config.toml
num_hidden_layers = 16
hidden_size = 160
num_attention_heads = 5
num_key_value_heads = 1
head_dim = 32
intermediate_size = 448
vocab_size = 8192
hidden_act = "swiglu"
norm = "rmsnorm"
norm_place = "pre"
norm_eps = 1e-05
positions = "rope"
rope_theta = 10000.0
rope_fraction = 1.0
qk_norm = false
attn_scale = 0.177
bias = "qkv"
tie_word_embeddings = true
parallel_block = false
extras = ["capped logits"]
init = "normal"
init_std_qkv = 0.0266
init_std_o = 0.00471
init_std_up = 0.0266
init_std_down = 0.00281
optimizer = "adamw"
learning_rate = 0.00197
beta1 = 0.9
beta2 = 0.98
weight_decay = 0.079
lr_head = 0.0181
max_grad_norm = 2.0
warmup_steps = 238
schedule = "wsd"
decay_fraction = 1.0
decay_shape = "linear"
final_lr_fraction = 0.0
batch_tokens = 32768
max_seq_len = 256
doc_mask = false
train_tokens = 431500000
max_steps = 13169
dataset = "wikipedia_en"
Each number is 128 + 24 x the weight over its row's rms, rounded and kept within 0 to 255. Layers, rows and columns count from 0. Numbers have three digits each. The size before them is the row's rms in percent of the matrix's.

# layer 13 MLP up, 448x160, rms 0.0995, rows 409-447, columns 0-159
102:138148146152129103136126161102110153108136167075129101189126145130138150137107099096088102098093135164096092119121137117114146118131154153115154136102117127145148147144170128128140139088144152120128092114148127100162132139099163177142113074101124176167093129140078145129135123114087128145091104111111134119140148144134166122142151110085138128099136125102114170105135158067129166125136115108113156137158152124136131133082158143111146136172140083108162105164128123134143139144111110
100:169126129127092135105107132143110110149153130096154102152149142115105134135156101088132121078134090093149126172121138108120109121113092104160106145157137133135109151122158139144122120139101103166175147074171125116109109155161123092130143140144141159153126106105136125116133064108116090123125101105123154145106137108157129113117111107103085120122174153151105110146144105146137126140142136130126164144119077114140155129201144145180100137141146094091087172103108156131143105138129099
101:130105147104106090158101167097149100099122131096173140119097122125158105108094125126159081099089139110129126150114151133137202145134114124135148141154115186168151148154121130135149132123161115150119095136116078131126117129136150149153120119115132083130134124147111144104115115105169131120098117114152095076136141121122137104129106109086138096107170094160126150130124092146116137116162100090127125103113129145131128125138107108106136126079081120108160136130164071146117153075168133
104:117114145129101135119096146125145087162162134094152131150100137134116145147186144099121103155140104156114125123141139108113132124124122062116177150082098112122166077177076139133119126133170155162093103111100132147110162132127101103089158163105099116125066144101137136080143119163117106113147113127107119128180119133171121114106154147138138093143168136116128090133115137150144104117123170111113105157113098101159116142119140139112125133148154154141094127135136132122119168160120145
114:141140163119137154153125149162124116120112133143110105149106126116142150155109114177128147144144095125083164105154123154147134110118152106080124158124116120094139094119102130117109114124160143118119122146085129151092174169141149085086137124135141131194151162136102145099123105101129142130093124125095108130135126138148118128109121120090079136121161166133111118141124137141119106161156156130195148126174106077139118093114109161091133142084135118148143095134112136133168185090152105
104:163131119151174089140121126132142151131180100154123143136112088090087134100130131146132123127122117147101063103120082158096155114094151176149133123131107146144138163067153102158103091110119147153103157160138085119090120138137170134159191122137141140093152174137148109129135137099148134075143125143117142137109124134124162138147125134137149146124189126154155144141109115130141143125160140151102088141141131142102143122115103127164147169124117168144157110112125114119097139139153124
104:116145092124096086120124150186078128139146135114154103099100081141117132092145132147146108134172123131099114111138132099204150139116099179127143108106147139140156090105107119118114137136119160132151101107106135146183117115125086112098137161128121144157162120115179151101129127106105124111134138127125102150118174101107128123086120097126174090107112099149164134116141110143106122136109144125175128123143133125123120106115105097109105099137105155156097189133115095109155148157100123
097:143133135131141127143145160111102131168130111128112123110126128099124132188112120177104118127141096093110173143123134119100082118130098171115124133137109088085130101094160144118104125135102171111135110112149108168119136133123123090117141114084086116117121147106176136118139116175160113131141128175127108133154144080141128142123124131140128146134124100169184130119113137151123133150130138153130129104149132093122110174159094115136088139147076155164153070153085111161142126170079133
094:125129174148172126169120151173184130102128119123136168135103148129083094133161097129161133160137132111142136110118149133098176091103105165122142131159121127146147130121132098128141104103149120141115113113111125129118081143105119127122109119079111141116116145138119115104115102070103160161116123119144150106143115143124101140141110131131075128157151158103121128122121078138130206136137108125100163157158138132149128145136179133150113163120118171162096172115131138146143128190151155
097:123152113132107139084121090123144107126134113113130107128143091126105144142163114110109166124145085103114100171131139127109114157127142133105093134090091135124121119112143086127146182134174162182112083130137121130126109136135149134112115121113098152172112169125113113159121191154102134112101096186154097118150142114121137126126170145092150154137110098151132106124114170146094109150143149121104104124137170101116137140163136171101110127127152088159182116120129185107138138136157129
096:135142130120110160147121132127131153169189137092110096144139122098129095115150083120109094150124151117145103163185169134120155110141151138161146139153149125073125132149114156172134106117129120115127088121154104157149129114138118165169126092148158085121138103139105105109113141128166150057131128118152104122111158130153159078101110160145137112143149162109131119156125132142133099114159100100118139137100130132179102109172150068137158154155151135116139148105142142130160127131138119
088:152128140071129086092128109096114120133147124115138139126137151095139120141101071149077096133118137151130091124148117118128190127140100059163116115133145157108071132103134106094146154098119122121113167112138143117132187118117121133148126099102160162139110127156150141128123174127166135117172132142122106144115083130154109089101137114150180141150112116147138118108059146125119123151113138141151129127110143131162148147134085180149128109153165105126130115102118139130121116155113108
105:125139148133085174109171131099143140151133127151123119137150114142109148109132136124129137138063114111101092172149113132118105118103120140137105138182093134135167129124154114151154118107089141082162107078108139115156153136111168112127125141171170102111159072139148143102113144102132125091104135119099128132136166101091138111126146133139123119103132121162145121106144111168137127125169156129139133197141117136081154144121112109123123128091113059130137102127166173138131125099165129
100:076127171110113101145099087119150182113135129153134143072126107119138083128109118078176154150114098142143131140152086143126170121107111144100109091091188118115115140123115117121102119131138108125124152150080161115087131167179117148126140128105157126081154113149109082130157192123131107138141112137101138134138173110135142097105110137119134138098153140175182138148112094138136116153118119132124137122096156147120108121145127102165108124095134145111127141126126130152134120143150095
105:107116118108165094103136140184082158139111143164157144121124124113118103158078130189129106115133121122087126107123124114122088154075135162120123100146098127152148145172123148129130116164115133155134118158096092104128136165127133091100164100113092118142180138065158114136136097139115087136139141128144127119137110106136148129087085136147101161119091128112096130096166115156113117167137124135139155123118164109131112141106152131111103087118123093174138109106117104149105093116105114
097:100103094153117148137124166134149144176084112149097115129125117148115112149125136116149119158133118133129130152144162095117152133153153142142094107152138117139151134178133139155116100147136106171084123116122128195150142124093138135142122102157134089119120126137128123119058127116172115143074117107106174128195145105141120139073117137135123136149167097145129114138125083066109127121085085113156159149168132111128144121106121110132088115086136119125086110104141120138113145116124143
097:140117103134109132090163162131139144124201093133109107134106116120113128151116109128118156098120115155150139158131155132104172109104137132076146129139154133114118113103118141127098084112118137144136131158108140118121126138172098071127144131099124143139098158081161080109136116114153097137121120147090142136125121106103144116116140095120106094116094172168088116116091103135145131092118186105097121162117079129119156097138085161164121122161126157138111161116141080123121134165156140
095:125136121132149125121117159141106111130181113116117143134162142157114145128135150125093146113145151141103112109116140123105122098125119089074124097110078151153140135125176098141117179111136131125138144106104136114102110171102166087110106109157137196120122130194155117107102100116098107115088098122128160127123111116112157147136125084133123094121130088100145131150127122108132096122145138144112073157094126169114157100135160111134107156074135150092100092106134076128134148113103144
100:176092114141146135100162175140090147134123115135120117132112126109142171131121168152114121109127136134147150121133138133106061089103092117140107133126128159167158110112080160108161126127121126110112167127090130110160135123142115106114139181146140188119126164151106129072138111132144131156148132163088132121160132121101126163113077127120112100092132112143130119124116120158096170097113121158146107106130107118109114116167119122120113135095047130120114126115066160120138133136151137
096:104116130098169119098165137081112076131132137118174162154092093142099149102142153126136120136180084155123118114134091113154115115156163196141120112122066132092112104121135108179117143127128115120109128135166154120107133133119118092124088146085133101085090147100143099125117159077133145138102107123148153175163112123133081120147140119122135143138134087132136119111137144142130133100095129129153114139163114153110124145151113135121143129128133163146130160183122129132139172150098130
094:140074104134129117155149123121128134163122132100119177111117085117127101145152152152130173103111109143103104146085120109156156131129118089122126161116108130117105168110123118126125169120163134124147156156179136142097163125151149097108147136124138161126125091155110121116130173133159119127135115126077110100158172099150156137108144168079131194122102118093153115131124117175111147093110139143116113120158098113137134103156169121101093126125176121133110113137091167125096160131171124
110:125116143109156119168129118129089127119156111117157139134146102112152119120166114119112151156158133115132203111157123150124114169121132121134105085160135131101161119102156119090148114098149109120066087154133121129135116101144143178147147135141094103147145106143128090121159090109162151136150121077113132119123125105096099096146136128155181139130127168143178133123153184106109095141121146134156131072160124150157120146113105148103129092097120096143134112174139106108155135117137142
097:108099132139113105169107133118100114177105120114107101123136137168098128129155102135126175136082118135171122132102129112110140093137084158137143165100161106110171107150132139142087171129130112182135115142134151152089108144107126118134145126167135140134125079122140121121150142114133117092151152163106127134129154094115127154136115161132141109129127123134113133188085135141154151140137119158124159082084148174123121158102135039123108121177110116096123126163123093119139137116152139
102:119086102130144109130151186150136182109088136126104090104105127090125162150081130119168105111116121101137115100123133125168113097139113153174142067114096074145133146120125125132156111134165107125117122091123122112108105127144095133082113118097118116139101115173178134151129109147127142133091134115136132110159136117152135151123112141134101153093139086133155126140072141115136133153092156119128144123165166079102104133141125105119111136129153128140103145197120163133133150164117144
096:083121134061162129133112135083149126113150102104117155145129131134138154137130092103155093116123119125146146128132120118128095113097113153162173111157081121133157136087148124148142131145149115136142138120118137148131113128135123138141130080176137116167142111166153154148170151128163124111101092122124110156114115117118165127066113037126138106131134132137174133108128140164176066143144091124100116115109133119121141138120142116175116120152117157136160138122159081135149094117104121
098:140125106144123160119145107103103114106161094161111130076104088144158119130122091147148144091098105152110169155113141102113121100138139159111109156128118144162129143118122155136133125147142126131137103106082107135123116113145096128134123173117160111112072153116116107133153165131087093145097126126140140182122177067142088157125094142182120133160139103136157132127083107157121109105128131109158121123123113104111057102150144136099132136132155119128079132162111113150110173123107129
107:118090114119152107058135157137132110085134186144126126144097128080137176142141125148170165168118139159184114138145103111126104111143124120114096143155121156116109139137135132165136113032138120112105100143112152124133141148146156171087120126132154146165141125116104167137084156113129172120109137115188122117141116139158171104133154127133108139173106107128113131145116101144155167128156156099135138153118129113125158116114118149114106140167142099119135131149123125123131145138128149
106:127116081134124111111074153120053158103160111132123108163117081161074090149124129102182124110156105153112119102131140104128102137144131113138101161157126147139134110127149098125128137109169141110121122097123095114180122105122108084162103160096115133131117130136146153135161126150131144126099086123136123094114111168149150123075158123111115155115143147093114121113140162143131108112140133123137150124099150115085134162133103144153131182135138120137126136137127135084140147118188182
105:149143148114116131134089147106102081122144111106151156137168159133091103098088104153092107072116152096160130111098134136148087099132154111130137161119121072107117130138116130137116122109110143157162134125133136164127148154114133131119085144116111112162105144163116141109152131103109079111154101129140132122078125142124123111138076123125108141145120117177116138135117135110135128139080154136091076070146098093132149113098151131151099090140072126095154137153123146157165150124134160
113:101099116118083121133120164123074084136121102197158118169134083156124125149132134120169134147132124134124144091113134103147130089127155118130151128147138143107141109139114192136139140111100110127125175134156172140136122166106100155150125111130173056159090114154119141145124140132114120116113131151144084146124153115128130138103137120105089118108121125139133115104131130106144131093110196164144130174130105104115118162126151111140157123185115098112118167142139113162144155114098145
095:135152144109176116134124130123176114150120160102135186120131119130115122087090103142164133135140132130156153147133094167147115134092137094122134131093067083098074157116108116122092110084148139125129108118134090109140154109119101153113085097131082130131099128141125158091128175110148142147137158153117146132144126172147107146154151089162132153159134145093134163136138114114106146139172139142153134091147161110112119158127117184130104096106098143103095123129162098134143145140132140
094:115139090144094114116122128119115146148190154122097162135154094132123081132106116108144169171137146101127147071139101103131132107140117102125134131105158103101145140147128115138102106137119139140106098088155131103164162128102148162141094158115152122145119098142114103136132107156149158165112130146139091129164128136191113169129165150125175123180124120127134153146083083110172119166136117131108107096103149123087116118120139094097144140128124134119164148109080119139139121125178109
105:149115148164110090089145129116166148095148122140125143137123135132128116137142125139078127182081159110153126130165141121119136196136141133129171149096147134159142138141080179155166145112138142129114143119101092102103150134121150129130117102171153160129106102123115148135136093090134148156170142110126168120159156108111122131133098143195115123119113121091123140112120134128119125146099129111105100137097101132151129172106185148168143085145120147112131157135150091115177139095145144
101:170114125118127097138121157105079115185140103134148153123110126149143116131121155179083132101102151119119164106119135149142086137161136065141120148153147138118127132111126137139115103149197098127082151178102133156175149124111130067104136111130086125158123123135145126148118127152132128150144112140157159091152131166132146140119137111120134173146128142166144143154099122145111152106133154137142152141128093091145124160157159133142126174107107118160091164092125125132115122098153164
102:156106129149168128163108137154125127119168076156136118094119075106109149162126136167122133108095160129174145143135153126154142124136102127114112120108113164158082123143131135120167144132138110117121122154140137151140080140144109141111138121127128131119150116130160140091162087172121112145127149131117174134108149136107120111101134165141085129160099138102172122096086127134096131111163138192123145072133126132185130146097139096088118123111124085137129132102114159090140086106139173
094:154115123091111104133146138181135105166125145097151165134172143141134093128103150097085132180128161093146111157095142140161118125136145139166161101146086112118146163166095140104118160107149157161158127151130127096119127156098154135124138106140157120096104146117131161152121118108083160188115175103089119162086140119097114120124151124143099121168161139132122166132138119119106135150097143117135102130180121149166123118092120118112137132108084111127151101110129127146089115143140146
104:113138137168073088134109146135126142115102141122116131118135111094121153163127125157136134092120165095155141149145174128134144165133160190123132120142128138095150127133169147141116149147114112134150142100111114113145116132123140173117101124152171129084145127133117125111142164155115152095125148117147092118110122133142123099132121104107089074134191121184120142175144053126193105145137144131124144103119124151157154122139118105184143097131113157143144134135149126116137126121138186
100:110157107102137078153139133188139103149110140126149139139163171137128103099094094119085161138148106095143145112155124129189118116179136136141122110114130093115124111101148075093140132136157129151166159158133111108116132103141102087118098096149132147094097156205100142108122094100156090142145160113119138131131125144143158117115168123119112158098097125130117133159080144142127154113103149119119097160135130140118123136114104145100135146123159113129100130080121119113114113139142081
095:093134098162136098135128106114161108098154162064138157118169165123089124130129114129139130159145149108107115161096094136088099181147127135101143127166112166134159118144121143109135141121157099137194116141132164160145114085152130121131165156149102123132114144149106171137108138125139104124130137119116158169129130113155124119162187127117114136149117128110116109132122144140113082114127172088151145092107123123107138132105115110178152148098130164081153134156099110166110112102135155